Weights of a small GPT-style language model, trained from scratch on English Wikipedia: 8 layers.
Each number is 50 + 10 x the weight over its row's rms, rounded and kept within 0 to 99. Layers, rows and columns count from 0. The size before them is the row's rms in percent of the matrix's.

# layer 2 MLP down (transposed), 2816x704, rms 0.0548, rows 1903-1942, columns 0-87
117:55 59 49 43 63 57 43 42 35 59 39 58 45 54 47 50 65 51 44 58 70 41 54 54 62 43 43 57 59 40 55 64 28 65 47 47 55 42 66 51 73 49 39 57 36 63 37 53 37 35 75 60 47 47 49 30 60 44 58 38 69 48 40 45 52 50 69 48 47 44 51 55 56 51 59 48 49 40 53 53 50 32 57 53 39 54 68 42
088:42 46 46 49 56 49 42 49 61 53 30 54 41 57 61 34 47 44 45 53 51 51 60 55 59 54 70 59 50 55 26 46 50 48 53 54 38 43 56 39 60 43 58 35 39 34 60 69 36 56 46 47 54 56 66 40 49 63 52 39 33 40 48 62 57 41 52 51 61 36 47 36 50 30 29 57 59 46 54 29 53 46 64 58 39 55 63 44
103:53 50 51 50 46 52 49 54 63 62 59 37 43 75 55 54 60 52 60 46 52 47 67 58 59 64 49 39 41 50 63 42 40 51 50 43 46 48 52 38 63 49 46 54 59 54 50 57 48 69 40 43 66 52 63 43 57 42 49 43 40 46 42 51 48 48 55 31 58 58 48 55 42 64 67 50 50 54 46 50 63 54 61 47 37 52 54 55
091:51 48 60 31 54 47 50 51 56 58 38 44 68 47 62 49 54 56 41 31 44 45 53 40 50 63 40 51 58 64 57 40 58 41 35 38 59 42 47 51 59 46 36 38 55 45 59 58 42 42 65 33 76 45 45 49 61 53 40 55 59 46 32 58 58 50 55 32 47 46 49 51 65 30 32 48 54 49 25 36 36 57 66 41 49 68 37 47
082:38 69 49 48 61 63 77 61 42 33 41 49 46 43 56 45 61 45 47 38 57 51 57 33 55 49 60 37 46 47 55 60 56 39 28 50 46 61 45 66 56 75 62 47 47 45 48 45 32 45 39 30 44 50 62 47 38 38 52 45 38 60 45 50 60 56 55 47 38 44 49 40 62 50 55 48 50 68 52 46 30 58 42 47 44 47 42 67
119:42 58 34 58 51 59 37 48 55 36 38 38 61 35 46 60 84 39 50 45 52 40 58 67 47 64 54 53 52 32 60 49 62 59 56 51 60 31 45 60 46 49 63 39 64 54 41 38 63 35 37 66 35 62 49 34 63 65 50 56 40 42 36 49 59 43 49 44 35 53 47 37 67 47 40 41 42 64 49 52 37 54 65 47 48 56 57 39
110:67 57 50 35 56 45 53 59 55 57 44 64 40 37 76 53 50 53 54 42 47 55 46 55 46 26 50 43 42 41 38 36 52 59 59 47 59 48 66 67 50 51 49 66 45 67 48 56 43 45 43 47 54 45 56 45 63 53 58 49 57 49 48 53 62 51 47 57 49 51 36 57 72 38 51 55 61 57 43 60 47 30 51 50 46 55 38 54
096:50 57 47 47 56 24 64 54 57 64 60 32 71 52 46 80 32 47 37 40 39 55 51 53 51 56 34 47 52 45 45 52 59 43 53 30 49 44 42 48 60 50 51 56 47 51 66 61 53 36 54 57 39 56 42 73 57 70 46 46 43 41 67 29 58 53 62 44 57 47 41 57 55 46 66 53 49 46 37 47 60 46 37 49 35 34 34 55
090:64 43 61 42 50 47 64 59 40 55 43 59 60 45 54 51 66 63 49 46 52 37 56 57 60 54 60 41 51 48 44 63 49 57 46 49 42 39 30 42 56 59 50 49 51 56 44 44 51 42 54 52 46 56 43 47 47 55 55 45 60 26 53 67 58 55 55 60 45 52 43 46 47 51 67 52 57 63 26 46 44 75 58 66 27 44 53 57
110:48 73 68 51 59 46 47 48 36 45 44 59 62 45 47 60 55 61 54 62 53 50 71 43 51 53 37 60 45 42 58 58 57 47 39 55 70 32 53 62 37 28 53 52 41 53 55 51 39 63 35 50 50 49 54 59 47 46 41 48 49 46 58 54 53 51 57 67 55 33 61 43 57 32 47 41 55 44 57 69 55 48 49 39 56 37 40 54
072:36 48 51 54 47 41 39 52 44 73 54 45 57 59 72 64 54 54 58 29 36 63 48 65 25 40 72 51 56 40 52 58 36 58 38 54 52 56 99 30 51 47 37 37 43 50 38 48 65 60 55 51 42 33 52 63 41 51 46 56 56 46 56 53 50 42 52 59 45 39 58 47 57 64 48 42 51 56 55 54 38 61 57 65 50 43 58 55
094:46 44 38 37 34 46 54 52 44 52 38 52 40 38 55 55 43 54 44 61 55 33 65 57 49 45 56 56 51 42 24 49 52 41 62 59 33 44 50 60 44 50 50 44 62 36 50 67 47 51 61 42 36 42 62 39 63 49 63 54 34 59 63 26 48 41 28 40 53 45 60 44 66 40 61 48 47 45 52 54 57 58 50 63 53 48 47 54
112:37 52 64 60 47 55 52 52 44 57 41 54 38 37 27 33 59 36 45 46 37 39 49 65 54 33 59 56 52 34 53 50 32 46 50 56 59 61 48 40 54 66 47 43 68 55 55 52 48 49 45 33 48 55 34 34 79 46 51 49 41 47 53 49 35 52 40 66 41 61 55 65 46 37 71 43 48 50 70 48 58 47 61 49 42 54 55 37
118:41 60 38 54 61 39 44 45 64 46 49 66 56 51 47 41 40 45 48 38 47 62 36 60 30 42 61 67 45 70 42 46 62 58 43 53 51 61 69 48 65 42 46 52 51 63 30 60 62 36 64 25 40 59 43 55 46 71 47 40 66 53 45 51 62 46 50 32 38 61 43 57 45 41 46 44 43 48 50 46 50 49 42 51 57 72 52 42
111:65 39 46 45 34 45 64 61 58 56 65 51 25 63 49 55 43 50 36 35 48 35 41 44 38 66 60 59 55 62 55 48 49 69 37 59 68 53 33 60 45 51 69 52 56 30 53 31 50 52 46 46 66 55 45 51 48 49 50 44 48 39 50 51 38 58 40 57 51 60 69 56 45 47 58 60 75 68 53 62 61 48 58 61 51 53 55 53
104:61 44 48 47 43 49 62 46 48 47 55 51 44 55 42 30 40 61 47 55 48 41 35 35 60 44 48 53 54 59 52 36 41 49 55 39 62 44 50 48 46 51 42 34 48 42 44 54 62 61 50 41 56 52 58 62 52 54 47 72 38 28 41 57 41 58 44 42 65 61 49 48 59 54 34 48 51 35 27 41 46 58 52 69 40 57 46 64
096:64 55 55 50 40 59 42 50 54 45 40 45 52 44 56 48 46 51 41 51 49 33 28 51 52 33 37 58 57 56 54 71 23 65 42 50 50 55 48 46 49 42 44 54 43 59 58 47 38 54 39 52 46 47 23 56 54 56 58 50 48 46 47 36 54 45 66 58 42 51 53 65 47 38 46 43 46 47 52 51 49 63 61 54 46 50 65 45
085:63 42 64 34 53 49 54 66 51 43 68 69 57 42 49 53 53 70 55 54 51 57 37 49 64 50 37 37 43 58 54 55 41 61 34 39 60 48 54 42 37 55 45 48 55 36 52 64 48 63 33 24 47 48 48 61 49 50 63 24 34 42 46 69 24 45 52 64 50 53 45 45 35 50 40 57 67 37 46 50 57 48 40 49 46 45 54 44
095:40 43 42 57 51 38 42 37 65 61 48 59 47 41 65 57 38 59 43 51 66 48 52 58 63 50 32 64 42 53 33 56 47 42 56 42 44 53 48 45 48 74 58 43 52 67 32 38 53 59 53 25 54 40 61 63 51 44 41 43 55 71 48 48 55 53 39 62 59 43 49 57 57 48 35 59 44 33 34 56 76 55 52 56 28 43 41 37
067:50 56 71 50 42 49 49 51 72 44 50 42 64 47 56 38 62 52 44 49 52 54 62 51 63 46 54 30 53 54 46 52 44 48 45 42 44 35 47 42 46 42 38 36 41 48 47 51 44 52 64 39 45 59 46 58 59 40 46 53 41 34 42 44 59 44 54 47 55 58 33 50 61 50 48 58 46 47 40 46 47 57 46 46 45 52 41 54
107:58 39 39 50 60 39 46 59 40 49 46 36 44 56 55 43 30 37 55 54 31 61 38 36 48 56 42 49 58 45 55 58 36 57 38 53 58 58 49 37 37 49 27 52 72 47 49 50 54 40 63 35 39 40 63 47 52 48 56 45 56 46 39 47 45 58 64 54 52 61 46 45 55 62 59 45 58 41 38 55 46 35 53 45 49 58 53 44
120:49 37 35 61 49 49 33 63 51 66 52 60 41 41 39 61 50 55 47 54 44 62 56 43 55 45 41 51 47 43 69 58 35 33 63 52 54 48 36 62 52 59 34 65 58 73 36 32 71 50 55 42 47 47 42 58 73 63 73 38 52 39 55 52 53 49 70 58 58 51 59 47 58 29 55 49 45 52 64 51 54 52 39 78 63 56 43 53
099:56 37 57 46 33 44 40 51 42 39 46 56 45 66 58 41 41 42 56 44 45 33 57 61 33 69 50 58 48 55 48 53 62 59 50 67 60 56 32 52 36 39 56 55 48 55 59 55 44 47 57 39 49 42 65 39 51 42 36 50 56 58 75 57 57 36 43 51 58 41 48 65 32 54 47 56 48 51 57 69 52 56 43 45 57 50 62 50
091:40 49 61 41 68 47 39 40 38 47 53 64 38 63 52 60 57 55 55 45 52 43 61 46 52 41 67 59 59 45 59 50 44 42 51 60 61 52 48 55 57 50 29 51 73 48 41 60 44 63 59 65 49 52 47 64 45 73 48 52 40 52 50 46 50 59 37 48 59 62 56 53 46 51 60 50 50 57 34 39 46 76 46 61 65 49 56 55
092:37 48 50 52 47 44 29 44 59 35 53 45 62 48 54 34 54 56 54 71 63 59 58 25 53 61 52 57 45 56 71 42 50 49 56 38 67 54 59 45 30 57 44 41 64 55 52 62 54 49 39 63 26 64 53 56 60 41 46 52 50 55 48 36 52 55 62 50 46 44 54 32 47 56 47 42 57 62 53 58 55 24 52 51 61 57 40 44
093:67 55 06 63 65 48 45 52 59 64 43 55 60 58 61 49 47 57 52 64 37 47 39 31 58 43 49 45 59 45 52 47 47 52 35 47 64 49 49 56 59 44 55 55 53 41 55 47 67 49 63 39 63 54 42 65 48 62 63 34 39 49 62 47 51 41 44 63 60 51 49 56 45 52 49 51 61 52 48 32 29 47 51 46 45 50 65 57
086:54 47 44 51 36 46 69 36 47 28 57 61 67 58 52 55 54 38 46 28 44 49 60 53 45 38 47 43 54 47 57 48 39 57 46 41 61 49 47 50 54 54 51 43 53 32 53 50 62 49 54 38 40 46 30 48 45 58 77 49 40 59 48 47 46 40 57 64 45 28 55 46 39 49 51 54 47 29 45 46 48 62 43 59 34 34 39 54
092:54 52 52 54 37 51 48 69 68 47 63 50 57 55 50 48 64 56 38 46 51 73 46 50 38 28 80 66 71 67 49 49 52 64 62 38 46 43 53 57 51 50 52 60 46 48 40 39 44 51 51 51 47 43 51 55 55 61 43 59 44 54 55 56 24 59 46 39 40 48 45 77 38 37 42 58 48 52 62 68 53 41 45 42 61 49 60 45
103:52 72 35 67 61 44 43 48 50 63 48 45 58 45 48 54 34 41 48 44 61 49 44 60 61 27 64 49 42 45 34 51 49 54 56 54 47 72 45 45 60 46 54 67 63 51 39 57 63 58 42 58 69 37 54 46 34 54 67 47 66 53 35 55 56 65 50 72 35 45 45 45 59 51 71 45 50 50 63 56 34 68 58 55 54 46 48 30
108:55 39 48 42 47 46 47 43 66 54 51 50 51 59 57 40 50 53 39 49 48 65 46 61 37 49 53 55 55 62 52 48 56 56 51 47 43 54 47 46 58 51 52 54 50 53 42 46 58 34 58 45 44 38 32 39 53 69 48 57 56 67 47 29 65 59 41 63 57 64 67 59 49 49 55 46 51 55 41 52 49 48 40 37 37 30 47 40
096:30 36 29 59 56 56 48 44 59 52 62 68 59 50 47 44 47 34 33 53 42 46 49 56 70 45 32 51 44 40 29 46 47 52 64 60 46 55 74 50 49 53 56 46 59 60 49 54 61 47 45 47 58 56 47 58 35 39 51 56 37 69 53 53 56 51 59 33 53 62 61 60 52 38 44 48 47 47 51 40 47 40 55 58 53 57 49 56
079:51 49 46 39 69 47 55 29 41 84 52 65 45 38 55 42 48 33 53 52 37 52 19 58 33 35 54 50 53 55 58 34 48 57 63 65 41 43 49 33 46 47 50 70 55 51 56 64 58 51 42 53 45 48 53 46 44 25 44 66 44 50 49 49 43 43 46 52 48 46 36 53 47 56 47 45 42 57 37 58 64 57 53 48 48 51 68 59
098:52 60 47 49 42 48 58 42 45 48 68 48 44 38 40 46 60 52 32 49 36 48 47 47 52 56 38 58 47 53 53 59 56 58 47 47 59 32 57 50 64 35 46 60 39 63 55 58 37 45 44 72 59 43 68 40 69 59 56 62 52 46 42 49 43 59 53 50 35 34 55 49 50 45 61 43 76 67 50 59 46 47 47 39 44 35 57 52
122:54 44 38 61 29 57 68 47 45 40 36 46 52 58 48 39 57 48 71 42 56 65 56 42 50 52 48 55 60 55 54 59 42 45 63 70 42 66 43 51 43 50 56 53 57 45 48 56 59 48 63 48 57 65 33 49 40 36 34 41 60 29 64 67 34 60 66 46 48 54 43 38 59 55 48 42 57 50 47 55 55 35 47 50 39 64 49 53
093:45 36 42 51 66 61 58 49 32 48 45 48 42 51 64 46 32 43 61 52 57 51 45 46 56 50 57 58 47 57 51 55 60 60 44 51 68 64 51 56 36 37 40 41 52 63 61 27 51 63 47 56 43 62 48 39 49 35 44 47 39 59 59 38 60 55 44 52 67 66 47 41 62 66 34 51 55 56 41 53 58 34 61 54 68 49 49 45
109:42 43 67 47 46 51 71 41 47 46 64 62 50 61 61 40 58 47 39 55 48 51 64 31 43 57 44 59 44 43 51 48 42 33 37 49 59 53 53 51 48 52 57 63 54 46 59 30 45 55 60 39 39 73 71 57 37 57 45 52 31 44 38 52 66 63 56 51 63 71 51 37 31 52 53 40 45 38 58 36 55 39 54 27 55 51 43 43
090:54 54 47 57 43 41 72 32 27 52 71 36 46 66 40 53 54 52 62 49 35 55 42 26 53 46 36 54 35 68 56 42 55 35 56 48 48 56 48 38 35 42 52 54 43 58 46 54 44 37 48 58 50 36 61 50 35 48 52 39 39 52 50 50 58 38 59 39 46 49 51 40 75 47 49 52 40 52 57 30 67 52 48 58 37 48 59 43
125:43 56 32 58 51 37 66 59 39 38 53 33 54 46 40 46 53 45 51 46 39 37 54 45 47 61 47 40 57 54 44 35 48 42 51 52 51 33 47 52 33 45 51 49 35 53 48 42 50 65 49 34 46 33 63 73 52 44 48 67 45 54 27 51 63 53 58 41 53 46 52 45 63 49 47 57 63 39 49 54 63 53 52 52 69 41 58 60
063:55 52 51 57 43 43 20 45 67 50 50 42 44 35 48 39 35 49 49 53 60 62 49 67 38 61 42 42 46 39 48 42 49 54 47 61 41 48 46 36 39 31 24 43 40 40 50 47 58 58 49 59 33 50 49 48 42 62 50 49 45 64 62 43 43 46 52 53 56 47 54 51 52 54 34 66 58 57 46 40 48 47 45 63 50 43 58 62
103:45 58 52 50 39 50 44 55 64 43 33 47 42 53 48 53 27 57 50 55 59 35 58 57 47 61 34 44 70 56 51 43 63 57 37 35 45 65 40 55 75 47 55 54 47 55 53 52 33 45 67 53 55 40 65 45 38 32 47 47 36 45 60 62 42 47 43 45 30 41 53 41 48 44 63 42 50 39 61 46 70 45 58 41 52 44 69 52
# layer 2 MLP up, 2816x704, rms 0.145, rows 1904-1943, columns 0-87
095:41 58 51 65 50 49 55 42 47 48 52 43 43 40 56 40 42 54 46 48 47 53 41 55 51 57 47 54 37 52 40 67 48 54 53 49 63 36 45 56 42 38 49 52 52 42 57 49 59 54 43 48 41 41 41 55 43 51 41 34 42 59 49 50 50 71 52 43 49 46 71 53 60 53 45 47 43 51 58 55 48 47 42 38 43 60 41 40
100:38 44 48 49 33 56 38 62 60 53 59 31 61 55 54 46 52 50 46 47 57 42 39 60 63 38 56 63 40 41 53 59 49 49 38 44 57 56 32 32 43 45 57 47 57 49 48 48 47 67 46 49 55 58 46 62 38 66 64 57 33 69 46 49 60 43 55 62 55 55 61 55 55 41 64 66 57 37 39 62 63 44 58 49 25 52 61 52
102:55 52 42 35 56 46 39 59 60 51 58 54 63 81 56 30 60 42 60 36 57 57 59 49 58 39 52 37 46 64 64 59 51 40 60 38 44 46 50 51 52 60 33 46 42 47 58 43 55 49 62 55 70 54 42 44 49 56 41 52 44 45 20 51 51 56 31 35 50 38 64 56 57 48 62 58 33 31 48 67 57 57 63 33 41 48 57 42
095:50 49 36 43 36 70 63 51 48 55 59 46 53 40 57 65 40 55 50 66 43 45 57 52 40 42 42 55 70 24 71 50 57 39 53 66 46 54 42 58 57 31 42 38 51 49 46 50 49 55 75 55 61 40 52 45 55 71 36 54 48 56 34 54 54 39 46 45 55 46 57 60 56 53 42 42 60 58 65 61 38 54 46 42 37 51 33 43
112:46 54 53 55 62 55 54 46 51 37 43 46 67 44 49 55 50 36 46 37 70 45 57 56 33 66 64 48 52 63 79 66 48 30 52 47 46 48 42 58 53 54 51 40 45 38 49 47 67 58 34 56 44 40 54 52 52 76 46 50 40 28 60 57 50 26 41 41 53 50 43 46 62 60 58 41 54 55 48 40 51 30 29 50 47 37 49 38
105:47 38 61 42 70 58 41 61 67 63 59 63 49 48 59 42 27 43 36 37 60 46 56 61 39 52 53 49 64 42 61 40 45 57 64 50 68 55 39 45 42 49 64 67 48 48 54 55 45 60 53 45 24 55 39 60 56 37 34 36 34 34 53 58 46 61 36 49 58 55 57 65 40 47 55 47 35 51 41 55 46 52 46 66 42 49 44 65
122:36 50 53 38 50 40 53 44 49 60 42 52 42 40 63 64 39 50 51 62 34 48 45 29 53 34 48 45 39 58 46 50 37 49 54 52 44 44 31 52 36 69 60 58 69 60 59 57 47 47 40 70 62 49 54 36 52 49 43 40 56 38 57 65 54 40 45 61 57 68 39 40 57 35 39 43 57 53 42 61 62 53 67 52 53 51 76 53
101:87 52 61 55 53 44 37 63 51 42 74 37 53 40 50 48 60 11 47 54 45 71 50 54 56 53 69 46 57 51 58 48 41 62 71 48 58 62 39 44 56 54 71 52 42 45 44 40 53 48 42 52 53 66 49 53 36 48 39 60 65 59 37 48 73 54 51 54 55 68 34 63 40 46 42 65 47 62 56 55 58 39 33 60 61 54 68 64
103:63 59 50 49 52 50 53 30 56 41 42 39 52 47 48 38 58 60 47 36 33 56 75 64 49 46 42 48 45 50 45 46 48 30 47 69 58 62 62 59 45 59 65 53 46 48 37 38 45 59 44 52 58 44 34 44 60 52 49 39 58 48 53 39 53 54 46 38 47 57 45 64 59 36 43 47 49 40 36 48 50 70 63 44 35 49 55 45
088:54 38 37 46 36 50 71 35 54 60 57 60 40 40 53 52 37 57 51 56 44 61 53 50 61 45 57 47 44 41 47 63 55 49 68 41 41 55 36 64 67 45 48 64 72 49 64 45 50 29 41 55 40 52 54 54 46 50 52 74 63 48 42 44 57 63 45 61 25 50 40 62 54 52 44 46 54 82 53 45 32 41 66 39 54 46 56 48
094:62 56 57 68 54 56 54 41 68 31 48 49 57 55 67 47 51 51 53 41 44 50 56 55 44 38 72 44 54 54 73 65 43 50 43 55 47 50 54 45 47 52 52 57 44 54 52 44 44 50 50 58 45 49 29 44 62 52 70 41 58 51 49 55 76 51 41 42 53 61 53 64 35 32 48 55 30 61 52 64 41 52 47 62 56 55 35 44
107:41 41 55 42 55 60 56 73 56 39 51 51 56 57 47 47 42 47 48 71 43 71 53 46 50 42 48 44 61 52 62 59 56 55 42 51 48 49 54 49 58 64 56 35 70 53 33 50 49 49 47 41 45 26 47 50 45 57 51 58 72 62 35 34 54 63 40 55 62 41 29 57 48 61 62 25 65 49 45 46 52 43 54 50 55 39 36 46
116:50 50 53 74 54 43 47 66 42 50 54 55 54 46 46 52 52 42 35 50 54 49 53 55 57 55 67 56 50 59 38 50 29 61 57 53 35 44 59 42 69 36 58 58 38 50 35 49 44 52 57 43 51 47 51 51 59 48 59 62 51 51 42 56 53 63 56 63 60 45 41 49 42 30 52 47 36 52 65 33 57 52 61 55 39 40 54 54
098:51 72 50 58 54 41 49 47 59 56 54 36 58 54 44 53 37 54 55 54 47 59 47 40 44 49 53 80 38 47 52 51 43 49 56 51 56 44 75 37 45 70 51 48 62 36 61 59 47 47 37 42 41 54 37 53 68 59 53 34 49 41 65 62 27 45 52 42 48 48 42 48 55 50 38 42 44 61 50 71 51 40 65 50 49 59 52 43
102:41 50 49 52 61 57 37 44 49 43 56 35 53 47 47 44 57 67 37 61 40 44 39 51 27 48 53 61 61 63 53 81 55 66 52 49 27 58 52 47 50 56 63 49 51 56 41 34 47 45 60 64 48 47 48 40 60 37 44 51 49 52 42 51 41 54 53 43 47 53 62 46 39 62 63 59 41 58 49 59 41 42 39 48 57 48 51 42
092:52 31 51 65 49 40 54 54 45 52 64 30 45 43 53 62 39 47 45 47 15 56 47 67 50 63 67 43 57 42 45 48 34 49 54 52 38 60 55 54 48 48 54 52 45 30 54 69 58 55 34 66 53 53 58 38 48 56 32 32 53 58 40 49 84 62 49 61 56 49 42 60 55 65 47 50 43 53 47 36 52 50 44 60 52 57 61 53
086:52 38 52 41 38 46 52 57 50 64 61 35 30 75 53 50 55 45 44 62 18 39 45 47 43 61 74 52 40 41 61 49 29 47 45 45 49 52 49 57 48 50 46 33 36 40 40 46 55 52 46 54 43 44 31 38 27 52 41 56 44 68 58 55 53 56 44 38 51 43 54 46 40 44 57 70 53 63 61 51 49 55 50 35 46 57 54 44
100:46 55 50 39 46 44 53 38 56 61 48 57 63 47 65 42 51 52 40 42 43 46 35 59 59 52 62 59 44 55 60 46 69 38 48 56 61 37 42 64 43 42 50 48 57 41 48 44 50 37 46 56 59 41 53 44 50 60 36 65 47 52 44 59 47 39 43 56 47 53 45 23 66 56 45 53 59 46 42 58 73 47 45 34 23 56 42 48
106:52 39 32 34 59 68 56 51 74 61 55 48 51 60 52 44 46 44 49 48 60 36 55 68 50 39 46 57 57 55 45 41 55 58 49 33 47 73 43 60 42 47 35 65 70 49 47 38 52 43 55 54 51 47 54 57 42 49 45 38 55 60 58 48 33 61 46 48 49 50 63 63 30 60 60 45 51 44 34 47 55 50 55 59 40 67 58 65
099:55 43 48 51 54 49 42 44 56 55 27 60 35 50 44 49 36 58 42 51 41 56 32 55 49 46 53 45 49 63 36 58 54 47 53 52 57 54 55 42 45 63 44 37 53 50 32 56 52 39 59 49 49 42 42 22 45 52 47 53 38 62 71 70 75 60 47 56 50 64 36 44 40 57 50 25 54 33 46 55 38 53 53 48 65 54 56 44
109:61 48 54 60 56 51 47 47 51 52 59 51 61 61 32 57 50 58 50 42 48 54 47 39 50 36 55 36 56 52 53 47 67 69 64 30 52 50 43 44 31 55 21 39 75 57 45 72 42 47 48 52 52 65 35 54 41 61 42 49 51 53 52 48 56 44 14 66 52 61 63 57 53 57 57 51 52 31 24 70 43 44 65 42 61 51 56 51
099:53 49 61 61 62 60 34 68 44 43 69 47 44 56 51 42 54 62 61 38 42 42 50 46 40 45 55 61 59 49 27 59 54 63 44 49 37 52 54 55 30 69 63 56 44 52 46 33 56 53 44 49 52 46 64 50 53 51 74 35 47 53 33 63 44 50 47 54 52 76 51 50 32 52 47 35 60 58 55 49 24 38 61 68 54 54 53 51
088:52 37 51 40 53 36 50 49 49 54 30 54 53 50 70 46 44 62 29 37 48 55 48 70 54 44 42 49 51 50 27 55 54 48 44 43 56 59 55 50 45 42 59 50 52 53 57 50 48 33 54 63 52 43 58 44 44 64 66 46 73 52 38 47 48 60 51 45 63 42 58 51 54 67 45 70 47 39 49 40 58 41 62 67 14 72 44 57
088:43 57 51 65 60 58 57 65 53 54 38 49 41 48 41 41 60 59 37 52 52 55 82 46 50 62 48 60 45 60 33 39 58 46 52 69 31 66 46 48 64 50 60 39 43 40 29 33 47 58 39 47 66 38 64 59 48 70 56 37 67 56 50 59 54 57 40 52 60 55 53 66 57 44 41 44 46 35 43 37 62 43 50 60 48 76 48 54
090:86 42 67 60 53 51 48 54 48 53 47 43 58 38 65 49 41 39 54 53 84 40 60 53 59 45 58 68 33 61 48 47 42 32 57 49 60 42 54 62 56 47 42 59 58 68 56 51 60 47 41 42 61 53 41 55 44 38 47 48 47 41 46 74 27 64 56 48 48 50 22 47 42 51 62 34 52 49 45 57 46 43 28 39 47 40 59 46
096:37 52 46 46 51 65 50 52 48 57 53 56 60 52 47 50 19 44 42 30 60 47 33 57 57 44 70 44 36 42 36 46 52 42 71 53 50 37 64 59 43 37 60 65 53 56 54 44 65 35 42 47 50 29 60 60 26 73 53 60 36 38 58 57 44 52 64 58 57 57 55 13 44 50 52 53 43 45 41 55 54 66 48 59 54 54 43 51
109:60 47 29 59 47 59 57 55 28 49 72 42 53 66 49 28 47 25 40 46 51 56 60 56 34 37 52 59 57 45 38 49 62 51 42 36 44 47 54 55 53 28 47 61 39 52 39 75 50 54 29 31 63 45 60 52 61 45 29 30 47 47 53 53 38 51 34 60 38 40 32 37 40 58 58 51 59 48 55 54 61 72 46 73 43 46 50 69
094:58 46 56 38 52 49 40 56 51 55 49 45 47 53 51 48 57 75 55 50 41 69 52 51 64 50 58 64 59 14 57 72 50 39 52 38 49 50 45 41 34 55 61 45 57 44 38 52 57 53 53 45 35 34 52 55 54 57 48 61 52 45 60 57 72 53 38 58 51 65 63 64 53 54 73 42 36 51 51 51 62 69 67 43 49 42 53 59
103:46 58 57 52 52 43 46 40 59 45 55 45 59 55 50 32 39 28 45 52 36 45 42 50 44 46 44 58 48 34 48 50 55 39 49 65 60 39 34 48 42 59 51 54 48 52 37 54 46 53 40 38 41 59 54 63 65 35 39 45 51 49 57 44 59 64 44 46 52 49 49 46 54 45 43 47 51 46 32 46 35 51 42 57 51 49 56 43
097:45 57 64 31 56 40 60 41 59 46 54 59 44 52 48 38 42 51 41 54 44 50 42 45 66 53 48 29 47 71 46 45 48 48 45 46 41 50 69 53 54 56 68 67 55 51 56 41 52 62 43 54 58 44 38 42 53 29 43 45 56 52 47 44 34 43 52 43 43 63 45 66 35 47 63 52 47 58 52 47 63 61 59 68 59 60 51 44
095:52 57 51 44 43 40 74 55 31 55 43 30 55 62 53 66 50 59 53 52 58 49 50 45 56 33 34 39 43 34 51 50 40 26 49 43 47 71 63 48 34 45 29 48 53 59 57 44 54 37 52 30 50 54 66 61 58 50 59 51 70 62 49 62 50 48 23 48 44 56 55 73 41 50 55 60 39 51 50 55 40 68 45 52 49 46 54 57
117:37 59 27 45 56 59 51 47 57 36 49 59 49 40 47 62 54 45 54 50 56 46 50 50 52 54 58 28 52 52 38 47 54 49 58 60 43 43 43 50 63 39 49 73 47 68 41 50 46 57 36 45 50 38 51 69 59 56 47 53 56 53 40 55 64 39 43 66 42 38 49 46 66 59 52 43 61 47 52 49 51 56 50 54 57 46 57 51
113:55 47 50 60 45 62 57 45 51 50 39 32 63 32 48 37 47 50 62 39 48 66 56 32 66 57 55 40 51 51 43 47 39 45 53 59 51 46 42 56 39 23 46 59 54 41 65 45 69 44 50 56 43 52 39 51 48 46 46 51 55 41 40 45 46 45 49 56 44 52 68 44 48 55 78 47 43 66 44 48 52 59 54 61 57 68 50 57
079:51 56 57 54 55 64 60 39 49 44 52 50 55 64 61 55 38 49 47 55 51 39 45 32 64 54 50 49 51 47 42 74 36 49 56 54 33 59 41 35 58 54 49 49 33 46 57 62 43 44 46 53 49 52 61 59 56 37 54 54 30 41 28 43 76 50 64 45 38 40 51 56 41 31 65 59 35 53 57 24 44 42 44 45 60 46 48 58
103:40 48 36 55 39 50 64 45 50 44 47 51 67 69 71 66 33 63 60 49 54 52 47 57 56 54 33 60 43 49 51 56 40 36 45 29 42 38 65 57 47 47 52 39 64 56 52 35 50 58 42 66 51 49 61 41 41 53 62 53 67 57 48 63 48 35 28 34 60 42 62 41 38 64 41 34 36 59 48 57 49 48 53 29 53 52 40 40
100:53 43 45 45 51 56 39 61 42 56 23 54 54 42 36 51 57 49 51 43 68 67 40 43 50 77 48 58 62 52 30 36 48 42 50 59 56 45 57 50 67 43 41 49 48 57 49 73 45 58 58 58 39 59 57 44 66 37 43 56 47 63 47 49 45 54 48 47 67 51 59 48 58 44 49 62 50 54 78 44 44 55 56 30 39 50 54 61
116:35 47 46 78 60 51 41 58 52 44 46 57 53 61 50 55 62 50 44 40 16 49 52 39 68 43 51 64 60 33 48 65 29 57 46 45 52 32 53 67 49 49 33 38 45 57 49 55 39 51 61 63 56 44 55 57 55 59 44 57 65 70 48 36 47 59 43 35 27 45 60 58 64 44 49 36 52 70 47 60 36 36 50 41 68 34 49 55
093:52 53 64 50 55 54 46 44 42 46 55 49 61 39 61 49 32 60 39 61 49 39 72 60 67 51 62 45 41 38 51 55 44 62 59 62 58 62 47 61 49 45 34 66 53 55 51 47 48 50 49 60 52 53 46 46 54 45 51 55 60 50 43 51 48 52 36 47 23 46 53 47 48 48 48 69 59 58 40 53 42 36 36 59 46 57 53 51
098:62 39 43 44 57 55 45 52 47 50 70 51 51 40 38 58 53 54 42 67 44 65 69 48 41 38 54 50 34 56 64 58 55 51 38 50 49 24 34 41 60 56 52 62 64 46 50 48 67 29 63 61 39 51 62 40 48 62 59 50 50 70 54 67 64 51 44 49 48 36 45 43 38 38 56 40 43 48 29 70 53 46 53 64 58 63 48 54
100:63 51 51 46 40 50 46 46 55 42 55 43 36 52 35 45 58 50 48 60 56 51 63 53 56 48 53 50 47 59 45 57 64 34 45 57 55 48 58 44 56 38 53 43 61 52 63 49 53 61 48 42 59 50 56 52 63 51 40 35 36 42 35 49 44 70 48 75 50 40 37 43 82 47 49 41 47 59 50 46 56 70 48 60 52 38 54 85